Weights of a small transformer language model.
Size: 13 layers, width 128.
Architecture: RMSNorm before each block, learned and rotary positions, no biases in attention or MLP, untied embeddings.
Training: a variant of Adam for these matrices, 111M tokens, 13514 steps.
Each number is 200 + 30 x the weight over its row's rms, rounded and kept within 0 to 999. Layers, rows and columns count from 0. The size before them is the row's rms in percent of the matrix's.

# layer 2 MLP gate, 704x128, rms 0.0886, rows 218-272, columns 0-127
097,180,173,175,185,126,201,188,233,207,182,198,215,249,218,219,203,204,242,229,176,256,191,250,205,185,258,178,245,185,213,174,263,164,239,228,165,206,194,177,238,172,216,155,251,235,222,167,245,185,136,250,167,199,155,196,234,223,217,205,222,167,197,198,224,203,215,170,212,153,231,192,160,224,173,227,193,203,227,189,182,199,206,217,200,206,179,196,210,247,162,188,272,227,204,236,187,205,259,131,186,222,214,199,175,176,194,232,208,179,254,120,202,205,234,203,212,208,209,186,157,219,151,221,199,224,177,183,180
088,210,195,169,196,194,207,146,178,162,182,161,179,157,324,195,201,229,235,195,190,182,206,256,187,163,197,173,186,209,199,241,180,142,215,177,250,211,208,202,183,149,171,234,171,238,195,173,190,196,211,174,151,159,203,193,177,181,202,197,158,203,224,212,200,195,155,224,213,210,146,204,168,186,249,145,199,181,199,199,185,224,205,198,252,233,200,230,201,189,217,186,157,254,180,234,181,172,172,163,209,181,177,198,205,185,205,278,211,193,177,180,191,151,220,206,164,158,195,164,176,246,239,252,191,261,222,209,221
101,248,196,217,212,195,230,138,212,160,267,287,175,196,183,161,208,208,149,213,209,213,195,229,207,198,159,205,224,204,228,164,278,205,214,211,236,200,177,233,211,184,177,172,232,230,179,185,193,225,203,186,210,229,160,222,183,231,152,219,223,196,220,252,271,158,187,229,143,184,232,173,188,192,189,217,181,193,179,198,239,168,181,145,213,196,159,207,211,195,175,229,205,185,196,266,192,225,218,208,216,245,272,174,197,249,156,181,176,231,205,152,226,184,195,192,222,169,202,157,160,199,229,237,237,210,180,232,215
099,244,142,212,204,186,197,220,173,199,204,260,149,140,200,233,203,121,201,141,189,195,203,253,163,227,154,156,177,191,213,187,189,208,188,149,181,236,182,145,188,200,226,180,211,272,211,216,155,181,202,187,242,223,218,167,165,195,190,230,209,203,271,235,180,194,230,185,188,186,208,206,251,206,219,180,220,181,174,224,211,195,172,254,203,189,171,168,180,210,221,235,217,190,214,190,154,198,249,186,255,233,183,266,224,231,209,184,188,180,196,260,207,178,168,168,213,185,206,257,229,187,196,152,232,197,215,177,229
111,152,230,223,160,167,248,223,233,188,152,202,161,165,216,224,216,185,222,180,204,240,224,220,234,234,247,204,223,201,222,191,150,195,126,228,193,186,191,216,174,223,163,238,250,155,231,186,173,205,199,196,293,198,157,203,233,216,220,206,203,250,241,181,196,196,248,219,163,223,226,163,229,174,162,196,191,203,146,156,218,210,220,197,206,192,221,199,243,222,153,199,225,191,190,197,153,223,200,191,229,222,275,161,193,205,126,195,242,174,203,182,203,171,161,205,226,213,203,178,210,236,223,172,218,177,218,232,148
090,228,184,256,207,175,189,148,228,162,232,233,208,253,188,177,225,200,213,233,179,195,185,194,166,147,196,217,224,198,169,191,184,215,188,244,210,248,254,139,200,217,176,181,221,277,170,145,221,203,163,184,210,205,239,243,215,200,191,236,154,207,191,188,226,212,199,244,173,195,181,231,179,194,210,184,188,221,167,209,235,207,218,230,165,179,204,225,225,173,175,152,168,185,211,236,263,171,231,225,221,221,178,249,236,229,203,192,200,222,183,104,218,236,236,184,165,256,210,203,194,228,225,227,236,255,156,224,175
099,216,217,230,220,194,221,216,227,147,263,217,261,210,200,265,250,167,185,201,204,192,227,212,228,171,163,206,246,146,187,200,197,199,182,174,133,229,193,175,259,162,277,178,181,213,157,210,238,181,169,230,237,245,245,202,188,245,242,225,252,240,204,196,247,186,223,148,186,178,215,231,183,171,191,231,192,191,201,185,232,240,196,206,224,177,222,200,147,199,193,216,204,252,159,203,255,168,181,188,192,196,140,196,176,212,171,223,217,188,200,204,203,211,165,178,190,254,183,211,206,215,153,236,212,178,194,195,249
097,179,207,218,205,189,234,186,187,202,186,202,151,168,202,194,202,237,204,204,209,206,198,171,139,183,240,222,185,209,198,168,165,256,203,193,140,166,222,129,213,210,193,211,212,201,205,209,170,209,150,207,187,185,179,214,213,270,197,205,227,171,162,240,219,229,195,222,239,201,176,192,132,188,210,250,206,192,159,235,241,188,227,186,214,207,210,238,156,172,195,224,224,165,226,164,282,216,221,207,221,201,138,155,191,154,215,227,197,213,210,200,143,250,146,175,190,249,241,201,215,232,263,156,160,235,199,181,255
105,144,202,215,184,149,148,182,185,179,224,197,165,228,226,255,166,199,228,246,183,157,183,230,215,224,231,201,222,170,181,236,210,201,226,223,200,165,207,220,170,167,164,173,129,214,203,205,210,216,286,186,200,189,149,216,214,161,251,199,198,192,214,239,186,179,204,211,171,218,214,224,216,183,202,161,148,203,185,208,165,143,233,205,225,188,178,194,179,172,144,217,217,189,150,208,149,237,206,190,205,215,180,209,205,206,222,159,217,240,157,230,247,202,145,254,194,171,214,206,240,161,118,184,192,258,211,178,184
095,181,243,223,180,136,231,251,159,172,183,219,196,154,222,204,195,211,229,224,198,198,168,201,125,192,159,197,211,203,201,197,164,146,191,229,235,211,169,235,198,222,158,229,172,189,248,221,188,140,209,193,212,189,254,166,225,158,214,148,182,189,205,148,206,117,221,198,236,216,164,233,174,195,256,253,183,205,238,149,187,233,219,198,231,209,195,204,210,222,201,209,181,136,231,208,158,230,208,161,217,199,228,201,220,184,228,196,191,159,255,200,176,187,197,201,208,146,220,229,223,199,236,158,214,163,208,246,162
096,203,242,228,190,148,215,236,231,181,245,142,170,258,223,218,201,274,236,231,239,217,198,189,231,184,194,167,166,225,154,179,249,220,193,189,161,169,220,225,162,179,165,187,209,213,196,217,207,200,163,215,214,230,168,205,244,237,171,204,192,257,201,188,276,208,177,154,154,192,143,199,195,198,156,163,223,208,194,224,202,163,204,241,159,174,227,180,165,148,203,274,212,187,164,226,199,178,219,218,168,190,202,162,190,174,221,240,166,163,202,176,250,225,219,223,214,213,194,199,229,219,141,189,215,222,174,176,226
101,171,173,246,213,198,192,185,250,188,197,202,239,204,208,217,235,178,190,220,219,176,187,241,183,225,238,167,227,252,173,207,230,242,187,182,228,243,206,220,201,193,209,236,209,198,177,216,191,227,138,184,228,225,140,188,191,144,197,205,243,255,203,188,204,192,130,233,211,197,181,204,144,229,233,167,154,169,243,262,248,235,220,219,173,204,208,209,223,156,218,216,268,164,176,233,227,210,222,203,169,230,235,226,193,179,168,268,177,198,167,184,210,169,185,183,208,264,232,178,213,204,180,225,256,213,164,153,167
108,221,174,172,225,270,189,215,183,175,192,222,203,168,178,238,222,150,204,160,181,209,166,152,201,203,203,169,211,168,181,189,184,217,215,217,148,207,170,174,264,157,233,248,102,153,164,133,261,167,189,200,192,185,184,250,234,212,181,244,154,219,183,157,187,182,184,223,201,180,158,183,210,252,206,193,253,190,209,218,221,239,193,193,247,207,272,211,178,237,179,209,196,181,209,226,159,194,195,204,211,204,221,187,222,173,196,257,188,235,221,180,212,197,168,165,158,226,177,224,221,256,222,209,178,200,218,199,196
096,249,222,171,159,199,209,210,211,178,189,211,163,157,192,179,206,169,150,259,240,223,208,218,265,221,246,183,172,232,225,174,205,193,204,174,121,251,218,215,231,204,201,189,256,233,261,194,198,209,168,211,185,182,220,184,138,218,188,173,240,169,187,163,212,170,141,202,166,224,170,241,187,203,163,171,236,204,203,204,223,190,233,221,221,193,200,213,205,248,178,228,234,215,201,194,223,195,183,236,270,193,158,156,213,229,193,202,186,190,249,236,214,204,194,213,202,234,214,200,221,199,120,266,188,154,177,206,251
110,210,189,189,237,211,213,255,203,202,178,207,164,234,200,190,195,248,182,196,172,189,203,151,242,201,234,159,190,170,241,187,208,224,184,189,184,170,192,207,214,224,204,216,209,247,131,187,196,170,219,211,171,202,191,211,236,188,152,222,211,186,255,229,210,213,193,235,235,201,188,164,193,184,207,142,201,239,189,169,163,163,171,216,215,197,227,222,168,176,156,179,189,117,246,260,175,178,185,178,209,256,154,213,203,177,212,290,190,192,202,233,176,209,225,202,198,253,232,194,183,182,164,195,204,165,89,229,172
092,216,211,204,174,190,154,245,155,224,172,181,184,208,226,167,195,218,206,183,155,205,187,220,209,185,192,230,185,198,159,228,193,200,180,177,163,215,230,145,228,168,207,198,185,153,178,174,212,188,213,223,244,209,175,241,227,211,198,224,216,180,168,164,183,207,243,145,176,200,157,171,140,185,196,192,136,193,178,194,225,168,177,174,235,221,255,174,251,185,216,166,198,247,199,142,209,189,295,193,183,207,160,211,201,240,188,215,150,207,237,209,156,237,110,233,197,215,224,171,161,189,151,217,208,212,144,199,173
102,232,222,263,163,225,171,155,178,231,201,209,257,221,240,214,199,161,203,263,209,215,185,188,154,228,174,221,223,144,237,214,205,251,183,179,247,183,196,231,214,139,184,201,217,220,156,275,194,231,182,272,215,218,189,204,220,176,219,150,189,209,194,190,216,227,220,168,230,213,237,115,206,223,221,192,202,202,210,206,212,243,185,223,223,186,188,204,186,202,201,206,184,179,205,144,214,207,182,175,147,229,185,207,187,276,204,210,165,219,230,182,219,194,196,164,177,208,177,180,233,180,156,210,183,165,207,292,209
086,234,183,206,172,163,217,209,267,185,231,165,176,224,212,178,172,210,242,250,271,271,199,208,202,240,172,145,141,159,151,223,210,195,209,197,222,257,222,152,170,216,247,165,146,202,180,196,180,227,195,170,212,170,193,223,210,226,208,236,195,150,195,205,163,232,233,191,201,118,167,176,209,206,214,240,207,233,127,225,158,226,221,240,169,165,211,150,196,165,262,204,183,181,160,209,200,205,187,184,198,179,189,179,153,206,227,194,199,216,219,164,208,205,209,217,208,178,244,222,182,209,171,162,197,175,201,187,199
108,168,210,206,219,213,129,199,147,253,222,198,123,201,178,218,173,191,237,188,216,186,203,204,147,209,195,199,171,166,182,190,140,165,180,166,198,210,201,170,176,206,183,157,167,149,180,218,166,194,232,185,205,218,161,241,214,209,222,236,172,257,206,195,208,161,214,198,222,234,161,146,219,220,160,192,225,232,233,212,209,235,215,178,224,192,143,216,173,180,157,191,168,245,248,241,234,230,140,184,213,185,205,162,230,193,134,210,223,208,205,208,229,127,182,188,202,161,193,160,215,243,222,200,140,211,240,199,205
101,224,237,143,176,194,195,222,167,214,205,211,217,127,222,226,224,232,202,138,189,240,214,188,214,206,186,205,146,152,232,238,176,183,214,161,204,220,192,202,208,220,223,185,195,160,262,216,235,145,126,165,202,199,203,191,178,193,198,237,220,193,200,190,235,256,226,207,207,239,213,175,221,257,157,233,224,156,225,171,200,198,197,210,146,232,204,205,233,212,204,224,260,219,202,256,226,166,145,215,273,200,238,219,201,237,161,188,208,209,185,178,197,205,230,163,148,186,218,239,223,159,192,211,235,172,198,248,176
087,161,216,148,165,194,207,174,176,194,179,192,191,201,153,181,226,161,228,271,258,212,249,216,239,177,235,217,171,234,172,197,166,223,211,276,273,194,170,239,224,154,192,177,197,218,208,179,222,199,219,210,203,213,212,155,205,219,220,204,193,200,240,170,187,192,192,198,188,199,189,189,197,216,244,237,224,183,204,187,262,157,214,165,131,196,192,210,156,256,174,202,162,229,274,226,227,196,191,196,193,192,259,183,187,147,224,140,207,188,191,241,142,183,238,246,216,200,200,224,181,227,213,254,184,212,198,211,208
105,217,182,168,215,191,202,155,199,183,254,195,222,174,221,216,192,206,254,181,184,194,206,151,188,205,184,229,218,197,208,218,192,211,216,202,190,235,215,258,262,182,231,215,207,210,190,189,206,198,189,141,223,300,173,147,245,219,204,169,158,182,255,201,194,191,218,173,142,157,179,159,176,176,241,218,223,169,240,246,246,181,179,252,112,231,197,198,202,197,191,198,195,157,183,231,192,225,241,147,226,189,216,204,219,182,146,236,231,190,178,243,192,219,229,231,193,192,178,188,183,154,181,200,189,163,226,192,137
104,207,245,152,208,170,202,170,234,274,215,195,186,223,244,128,207,224,127,201,235,227,185,205,218,254,209,211,186,157,222,162,185,232,186,162,236,207,203,182,215,180,207,195,218,211,191,243,203,183,202,223,234,209,205,244,221,222,234,205,210,219,236,220,226,208,199,171,179,251,219,224,203,234,226,180,240,178,282,193,227,147,185,204,175,167,206,191,248,237,264,227,160,149,195,172,214,192,164,215,207,263,193,181,185,252,125,204,266,245,210,201,176,161,203,192,208,215,172,185,173,213,193,203,197,189,228,186,202
095,242,205,157,254,208,235,205,214,215,186,180,184,207,213,208,226,223,123,177,214,136,179,229,152,156,196,218,207,210,229,193,177,197,148,248,245,245,150,199,170,151,229,293,223,194,240,196,188,175,233,204,214,218,144,187,188,145,230,181,214,227,213,184,232,128,232,227,185,213,182,253,199,205,220,173,185,220,173,203,253,192,193,218,211,207,200,182,236,246,220,171,193,225,186,225,203,241,188,246,233,220,198,183,155,192,204,247,182,181,185,190,149,181,209,212,196,165,246,188,213,200,187,216,148,158,222,174,178
078,221,199,225,209,189,131,145,196,160,266,185,220,138,199,233,242,206,219,187,173,158,199,172,190,242,190,168,194,202,234,214,182,234,225,243,153,187,178,207,195,187,252,237,142,236,183,204,236,250,164,184,190,184,194,146,159,138,171,183,219,174,174,192,236,224,213,182,225,197,187,205,258,198,211,195,203,179,235,239,216,158,160,189,216,257,203,223,192,190,205,231,209,169,185,198,216,159,200,253,250,216,198,202,170,130,234,251,169,212,193,218,219,248,150,226,232,215,165,222,200,182,222,183,208,165,174,217,172
097,202,154,197,214,203,211,150,180,247,161,223,186,202,264,200,175,186,190,199,188,220,152,161,220,232,212,190,192,218,182,200,169,219,143,219,198,226,206,258,187,213,211,171,201,198,165,198,167,225,160,171,166,216,197,158,185,168,221,193,189,215,229,232,195,176,157,176,231,163,224,172,153,201,207,171,245,160,206,183,190,198,221,145,200,230,212,225,246,206,253,238,199,261,204,170,189,179,130,145,200,148,220,168,187,235,218,232,218,176,242,127,165,183,195,187,143,164,184,174,216,193,157,195,222,176,168,187,125
108,222,191,223,189,203,187,134,199,180,248,191,274,243,260,218,203,223,155,197,237,244,176,201,228,196,212,192,181,239,193,240,244,196,173,182,137,201,122,207,164,257,221,178,168,190,225,176,189,207,233,188,109,192,213,180,173,210,223,217,219,189,143,148,200,186,166,207,212,189,195,215,202,194,201,207,238,147,218,136,229,209,199,221,194,229,145,183,198,192,212,219,187,195,196,187,196,217,190,222,232,236,235,190,206,225,154,146,218,219,220,252,170,191,216,191,219,195,216,209,241,213,196,282,185,188,231,170,227
098,245,231,145,120,157,210,198,184,175,177,181,209,234,158,121,157,187,210,200,214,200,207,187,198,184,182,184,172,208,223,165,222,136,218,236,219,224,175,208,229,227,211,204,223,164,172,242,224,192,174,227,163,207,220,211,172,181,209,171,241,214,247,172,203,194,251,239,227,219,276,255,204,255,211,210,226,217,219,192,187,186,188,222,215,219,188,191,241,215,212,231,216,197,205,174,242,213,157,184,242,205,203,210,167,185,215,237,254,170,183,249,195,232,182,172,231,256,179,233,232,176,153,254,231,147,207,218,188
104,205,171,149,170,237,185,204,167,235,170,151,212,154,211,209,176,236,204,179,154,161,176,202,241,157,183,161,183,194,187,210,257,183,213,200,171,205,234,231,214,244,168,199,217,191,268,161,219,196,230,177,201,182,231,251,252,143,183,218,199,170,214,225,181,214,203,203,189,230,190,208,238,151,168,220,224,198,185,141,181,198,176,190,154,185,237,177,218,197,195,198,216,308,215,237,182,188,172,163,232,129,147,219,222,274,208,223,198,225,221,197,184,231,220,189,214,179,203,194,167,208,200,256,186,163,200,191,188
101,201,203,204,196,195,147,200,213,163,207,198,225,267,227,234,197,215,236,221,198,177,227,209,203,196,141,209,209,192,156,179,195,207,183,206,230,219,142,214,225,136,155,185,221,238,120,220,140,227,260,167,200,189,229,221,187,238,239,173,175,235,170,209,226,206,192,230,186,251,200,199,191,188,161,176,225,252,209,204,190,166,171,151,173,205,227,207,196,185,253,167,164,286,268,161,187,191,174,213,210,253,168,235,239,223,175,227,220,223,177,194,230,202,180,197,249,204,211,198,213,205,233,265,185,180,209,197,210
112,168,169,241,162,181,147,228,239,159,245,244,181,182,198,210,183,167,214,195,173,164,135,204,156,195,236,169,200,236,197,196,166,256,204,201,175,169,234,202,152,156,191,258,192,211,187,214,198,194,186,195,213,180,179,139,266,231,218,180,165,275,196,206,184,174,199,167,166,215,164,212,170,231,205,227,239,158,168,151,177,207,215,218,240,175,193,223,219,255,182,201,227,206,230,203,231,235,195,208,181,183,186,214,177,183,249,215,225,225,247,210,234,221,222,227,148,170,218,160,202,168,205,216,260,158,249,185,181
100,201,230,219,194,172,178,171,214,189,203,219,242,167,261,238,216,188,205,209,210,156,180,179,221,203,250,206,215,234,204,190,223,143,219,186,259,226,171,222,171,200,221,190,216,219,231,164,156,281,220,224,229,235,214,264,153,258,178,199,220,169,209,195,214,192,183,231,234,184,261,153,164,206,234,193,184,156,226,224,196,190,214,174,202,210,220,205,229,194,229,209,244,204,223,190,225,256,144,192,218,278,188,213,192,184,167,152,241,209,202,216,136,159,190,173,209,154,245,175,152,192,208,176,214,220,210,237,231
095,231,207,185,216,302,231,182,184,161,196,196,213,211,165,200,173,277,177,176,227,154,190,185,233,208,218,197,184,169,211,268,223,255,179,174,191,133,201,150,176,186,190,167,210,166,247,188,260,190,223,196,181,204,239,197,254,202,229,167,180,181,207,223,168,172,199,213,194,242,181,216,170,195,184,206,212,237,217,207,177,167,203,144,148,202,207,221,244,140,224,242,173,184,158,225,232,201,166,205,141,244,202,194,209,193,237,170,181,219,205,168,176,227,224,233,232,201,209,195,157,221,213,154,218,230,235,193,176
095,177,170,196,161,156,215,170,184,190,229,240,184,152,214,206,182,194,211,182,217,217,176,246,250,184,157,212,170,188,204,186,170,261,194,181,223,220,244,234,163,223,229,166,161,189,153,174,174,197,167,161,230,177,240,132,184,194,206,240,168,178,197,230,225,265,213,208,196,192,152,205,217,201,176,196,143,264,225,237,274,215,170,164,165,196,254,198,184,198,173,163,215,160,150,183,193,221,199,216,185,184,179,223,174,248,152,230,210,182,149,197,191,225,214,203,233,174,255,190,211,139,228,176,196,175,224,224,207
100,178,179,256,207,143,175,223,209,181,244,196,224,169,218,144,193,282,183,133,193,233,155,210,156,223,197,224,165,261,206,150,196,218,169,183,220,217,144,187,245,210,229,216,231,211,174,227,168,231,219,182,229,159,201,143,226,218,197,211,246,243,187,236,194,221,179,167,189,184,163,183,182,237,248,190,204,174,179,180,173,210,186,164,150,219,177,154,191,154,193,213,207,178,206,212,182,181,212,241,203,207,168,177,209,155,222,208,159,225,159,209,205,197,263,183,182,193,227,249,247,212,199,214,165,189,144,188,231
107,210,222,174,151,173,167,222,198,234,185,222,150,228,227,205,205,195,224,208,179,280,214,195,199,255,160,221,224,189,188,209,221,180,162,229,185,195,254,217,208,185,188,176,213,192,194,158,209,217,178,207,213,278,191,195,129,182,207,201,242,257,231,221,233,153,173,243,222,247,212,158,187,200,232,231,218,190,234,198,158,186,209,255,131,195,189,166,176,180,206,221,167,118,173,183,212,210,190,223,271,200,244,200,198,247,182,194,198,176,232,187,204,216,201,206,191,150,218,217,208,205,187,143,243,234,160,190,165
094,179,193,176,184,203,179,243,185,161,252,158,209,258,230,284,187,176,181,187,176,232,167,217,225,193,256,212,215,173,217,214,201,170,200,114,194,162,217,197,196,223,183,158,203,233,191,227,191,217,173,252,236,197,163,201,218,225,181,236,219,183,250,185,149,185,214,178,192,214,160,255,245,182,222,192,215,216,212,192,226,172,183,252,183,198,197,218,151,216,178,160,228,214,223,175,209,197,171,278,235,138,242,235,200,206,196,243,202,161,207,149,197,159,244,198,206,221,210,215,156,184,209,202,245,181,207,183,255
101,134,236,215,219,195,194,206,174,168,216,202,205,224,217,206,223,181,233,160,236,228,173,193,182,208,214,169,197,207,133,215,178,197,207,188,213,235,220,196,188,190,209,282,212,217,208,255,168,216,216,235,175,222,164,238,130,180,170,178,186,193,236,216,164,256,166,198,136,169,183,250,175,230,149,208,244,224,184,200,231,206,198,207,192,155,246,176,210,222,225,227,187,153,203,192,175,215,217,188,197,207,118,252,185,159,188,244,190,224,115,211,192,246,195,176,228,232,151,174,198,196,181,212,181,248,206,211,173
112,196,193,192,155,203,176,244,174,175,232,220,212,222,184,158,180,143,226,206,216,226,136,181,201,188,158,135,202,222,215,234,143,166,187,211,182,179,163,228,260,198,169,239,181,154,229,187,191,196,199,199,171,237,205,207,183,213,177,225,172,207,184,191,192,235,236,132,250,191,136,224,165,192,217,159,229,178,224,219,248,171,201,265,225,180,230,185,197,202,230,213,233,198,224,215,204,204,205,201,265,156,185,232,204,183,206,268,220,184,254,182,199,270,248,190,212,149,180,209,184,207,248,221,220,239,202,170,206
101,205,163,201,212,193,179,167,196,238,212,156,194,194,240,222,190,203,222,192,177,224,189,227,191,218,164,182,207,182,234,195,168,203,207,209,245,149,263,237,176,223,200,189,214,198,194,229,181,200,238,244,151,203,165,227,196,163,202,164,193,222,198,177,169,207,164,204,167,229,228,212,160,176,213,214,140,182,153,213,158,216,208,187,223,209,176,175,195,194,200,179,150,161,200,229,255,216,173,256,257,259,264,225,193,230,203,254,198,193,239,281,243,204,188,233,207,232,145,185,173,228,184,157,133,173,144,182,237
094,145,209,233,149,197,186,229,152,205,206,238,213,259,177,259,228,211,252,162,178,213,165,232,251,148,240,206,204,146,222,184,244,224,160,268,207,215,234,216,226,170,142,186,162,198,162,220,152,189,254,188,208,199,199,210,187,205,171,194,239,234,212,149,228,211,190,218,158,209,185,157,209,198,216,228,203,212,212,281,215,206,218,190,213,217,246,212,188,231,179,197,184,232,149,184,191,164,171,247,206,201,193,169,222,190,243,224,201,182,157,179,229,239,224,179,156,212,170,196,231,170,178,210,220,162,161,182,216
100,193,205,182,201,184,255,164,232,246,181,218,146,198,185,188,183,255,229,174,221,212,184,203,210,150,196,197,211,129,197,182,202,212,207,215,229,181,172,225,185,245,173,253,209,220,119,175,237,214,160,185,130,162,183,218,193,178,223,217,231,238,240,179,228,256,230,177,192,263,258,231,158,227,209,172,204,197,203,235,179,288,226,142,205,206,187,217,177,194,174,196,190,224,182,207,240,201,142,192,182,199,195,248,171,218,187,199,168,168,206,230,227,205,237,183,217,204,194,182,229,195,161,232,181,183,250,180,231
086,199,165,232,188,190,218,198,161,214,209,192,189,202,206,215,179,207,222,198,185,185,206,186,170,157,158,170,158,171,182,203,191,153,219,151,172,192,227,240,212,190,193,212,200,171,198,202,170,201,195,191,223,134,242,184,189,146,153,215,151,216,227,119,238,189,209,161,219,198,195,200,219,132,139,185,206,193,228,238,200,218,188,206,216,212,265,220,176,205,232,203,196,195,151,241,178,183,255,174,208,229,164,192,187,231,221,234,203,203,179,205,159,154,133,259,216,276,173,246,236,190,140,229,235,204,178,245,230
108,241,164,211,183,224,194,194,188,235,151,192,164,186,185,204,184,144,243,144,215,190,207,255,198,241,192,207,240,178,216,206,189,181,218,188,202,203,217,205,223,233,232,238,191,205,257,170,227,208,216,114,224,169,214,219,213,150,156,172,213,148,190,244,217,266,223,165,174,154,185,246,189,242,188,212,204,233,132,207,176,169,209,181,182,240,151,219,204,219,230,211,208,180,149,185,191,210,221,224,257,168,182,178,205,212,137,215,157,188,219,219,185,234,190,169,250,183,265,220,217,173,177,184,241,215,202,227,168
094,144,161,170,182,245,224,192,213,217,209,203,182,202,180,222,169,202,162,193,217,212,193,200,145,147,192,240,234,178,208,218,223,211,234,231,253,174,237,176,156,221,178,200,240,189,203,208,185,242,226,257,210,197,207,213,209,168,169,213,215,186,194,181,211,232,199,191,103,176,240,192,277,181,171,269,243,193,196,237,148,152,166,207,150,217,182,187,179,215,225,200,233,174,167,214,214,192,212,209,199,158,175,193,198,215,226,126,181,191,188,194,166,188,243,230,252,268,189,228,168,175,164,158,197,192,175,177,210
095,181,181,181,148,159,174,138,213,184,171,196,221,165,173,204,240,202,215,207,231,178,195,194,143,220,179,213,193,202,188,220,228,204,212,162,236,236,225,209,221,170,184,165,189,219,183,181,244,230,178,228,192,213,209,180,186,172,238,135,202,211,222,214,176,252,254,227,156,216,159,223,191,174,186,199,203,236,163,219,184,110,183,176,209,183,211,241,157,168,175,191,190,207,198,128,204,200,209,157,191,229,119,167,195,210,166,209,196,172,154,190,177,232,210,155,249,156,242,233,234,199,196,181,230,180,215,274,158
084,206,207,246,225,194,272,173,222,215,233,226,191,220,211,257,245,266,171,154,175,191,197,190,194,223,208,206,263,177,270,165,268,141,188,269,218,192,157,172,178,190,174,192,225,199,173,198,219,172,238,184,223,187,195,183,146,169,148,209,176,180,213,212,211,192,199,176,170,192,184,189,201,219,218,191,162,199,185,219,158,177,195,229,199,214,173,202,232,203,256,189,180,233,204,214,193,216,175,166,197,254,223,219,184,151,217,231,248,215,205,201,202,160,226,245,251,188,147,213,195,203,263,155,203,145,237,204,211
104,243,262,146,187,183,144,181,165,132,182,178,222,167,179,149,176,230,173,162,201,175,208,217,168,228,145,227,209,217,187,206,224,227,205,247,200,203,204,185,178,148,204,226,247,188,157,154,211,226,151,202,226,245,165,218,167,166,234,167,239,194,227,200,167,218,195,221,224,166,198,188,203,227,189,216,180,215,210,200,219,169,173,197,251,164,211,137,194,227,221,200,209,160,133,165,162,202,228,155,230,158,169,197,210,213,233,205,177,217,161,219,251,240,204,208,138,191,232,182,224,209,168,230,231,208,203,254,191
087,206,231,242,167,225,152,220,272,176,192,240,259,265,152,153,182,175,150,145,144,232,180,212,185,196,177,184,239,251,203,222,194,233,216,182,222,203,249,193,200,259,198,177,198,169,225,223,286,211,214,158,208,224,204,192,202,177,178,157,212,182,231,220,226,226,154,192,230,181,203,208,232,201,209,207,198,212,205,139,190,184,162,189,201,173,242,196,218,200,196,207,214,249,176,157,196,196,218,179,227,175,223,265,205,195,191,228,216,251,206,241,190,229,190,211,248,161,171,165,257,174,215,221,182,202,197,201,158
099,234,212,226,172,247,142,233,202,161,173,186,215,267,169,263,200,153,192,193,168,187,205,198,227,223,206,237,197,239,192,200,157,238,134,215,218,139,269,229,180,188,229,167,202,197,120,140,159,205,209,234,181,142,175,186,224,221,171,232,196,218,202,213,158,254,256,193,198,189,146,204,183,220,215,206,209,190,198,212,215,168,169,160,190,187,181,211,143,190,172,237,163,183,158,247,229,187,188,216,208,202,173,209,196,193,211,220,208,152,205,217,250,180,234,194,172,190,186,191,169,220,227,213,193,197,162,254,211
093,216,196,208,197,171,260,208,242,201,204,206,192,174,229,182,174,223,179,198,213,161,195,209,228,192,197,170,262,182,254,232,154,174,151,195,253,182,207,180,191,140,262,196,228,162,153,165,163,256,178,243,286,234,235,236,201,209,203,231,194,187,164,168,247,226,216,202,235,235,242,214,238,216,184,192,193,184,192,133,188,212,163,178,214,206,219,172,186,193,170,212,173,231,258,220,214,204,202,194,228,244,246,187,172,223,196,203,219,125,176,230,216,208,212,191,153,198,121,197,203,181,175,217,199,206,209,175,197
092,218,231,186,235,225,195,180,203,171,227,182,215,186,166,261,221,225,176,207,192,196,315,166,200,213,230,187,202,175,228,187,248,200,178,175,175,229,261,183,233,113,117,161,174,150,231,161,168,203,180,175,246,219,189,190,220,247,241,186,136,202,206,212,196,205,179,197,224,206,188,268,195,211,219,210,252,194,213,225,186,227,217,208,203,219,169,202,165,167,194,226,246,189,149,185,175,170,195,222,196,222,257,178,201,198,239,220,216,255,239,236,197,181,187,173,179,234,192,205,219,212,162,210,192,198,211,185,205
101,133,215,216,172,178,181,201,215,224,201,199,214,257,197,169,206,233,168,205,250,141,191,247,210,225,204,211,190,168,142,220,206,246,174,212,170,168,239,161,204,215,196,199,183,229,190,208,202,173,191,236,228,230,192,239,184,211,193,199,227,199,172,214,167,142,201,178,199,184,197,204,188,176,224,235,203,148,82,240,214,196,234,194,154,191,161,182,183,218,117,159,164,206,197,172,249,228,185,229,199,160,196,192,174,241,165,199,231,190,203,126,191,211,248,186,198,180,235,218,158,202,189,195,244,243,217,201,218
099,186,150,219,202,143,176,243,195,195,243,172,162,208,230,158,188,246,174,171,190,200,184,219,193,157,159,244,247,154,206,214,198,187,203,187,259,200,226,199,214,166,172,203,216,183,239,183,266,214,197,185,188,272,220,165,189,219,172,208,207,217,248,189,174,234,180,215,206,158,170,192,175,166,140,146,198,184,168,175,232,181,175,209,212,184,172,244,200,200,192,210,218,196,219,151,197,187,242,213,239,118,166,193,164,163,216,194,225,205,126,187,215,178,216,212,238,143,201,247,233,194,246,173,189,211,232,161,227
094,154,203,216,209,146,222,197,231,197,251,228,234,234,171,169,172,187,185,210,215,189,210,221,197,191,182,190,203,221,210,267,219,164,240,167,197,164,214,181,141,244,149,129,184,159,190,207,207,208,209,191,188,188,204,279,226,201,203,218,155,233,195,185,181,166,181,188,218,189,195,220,205,164,200,211,133,166,209,218,231,214,202,212,171,213,261,165,208,123,213,187,218,207,225,157,183,194,234,298,189,228,160,157,208,206,227,227,191,196,197,168,182,194,148,191,171,168,189,222,215,188,188,120,168,196,164,228,205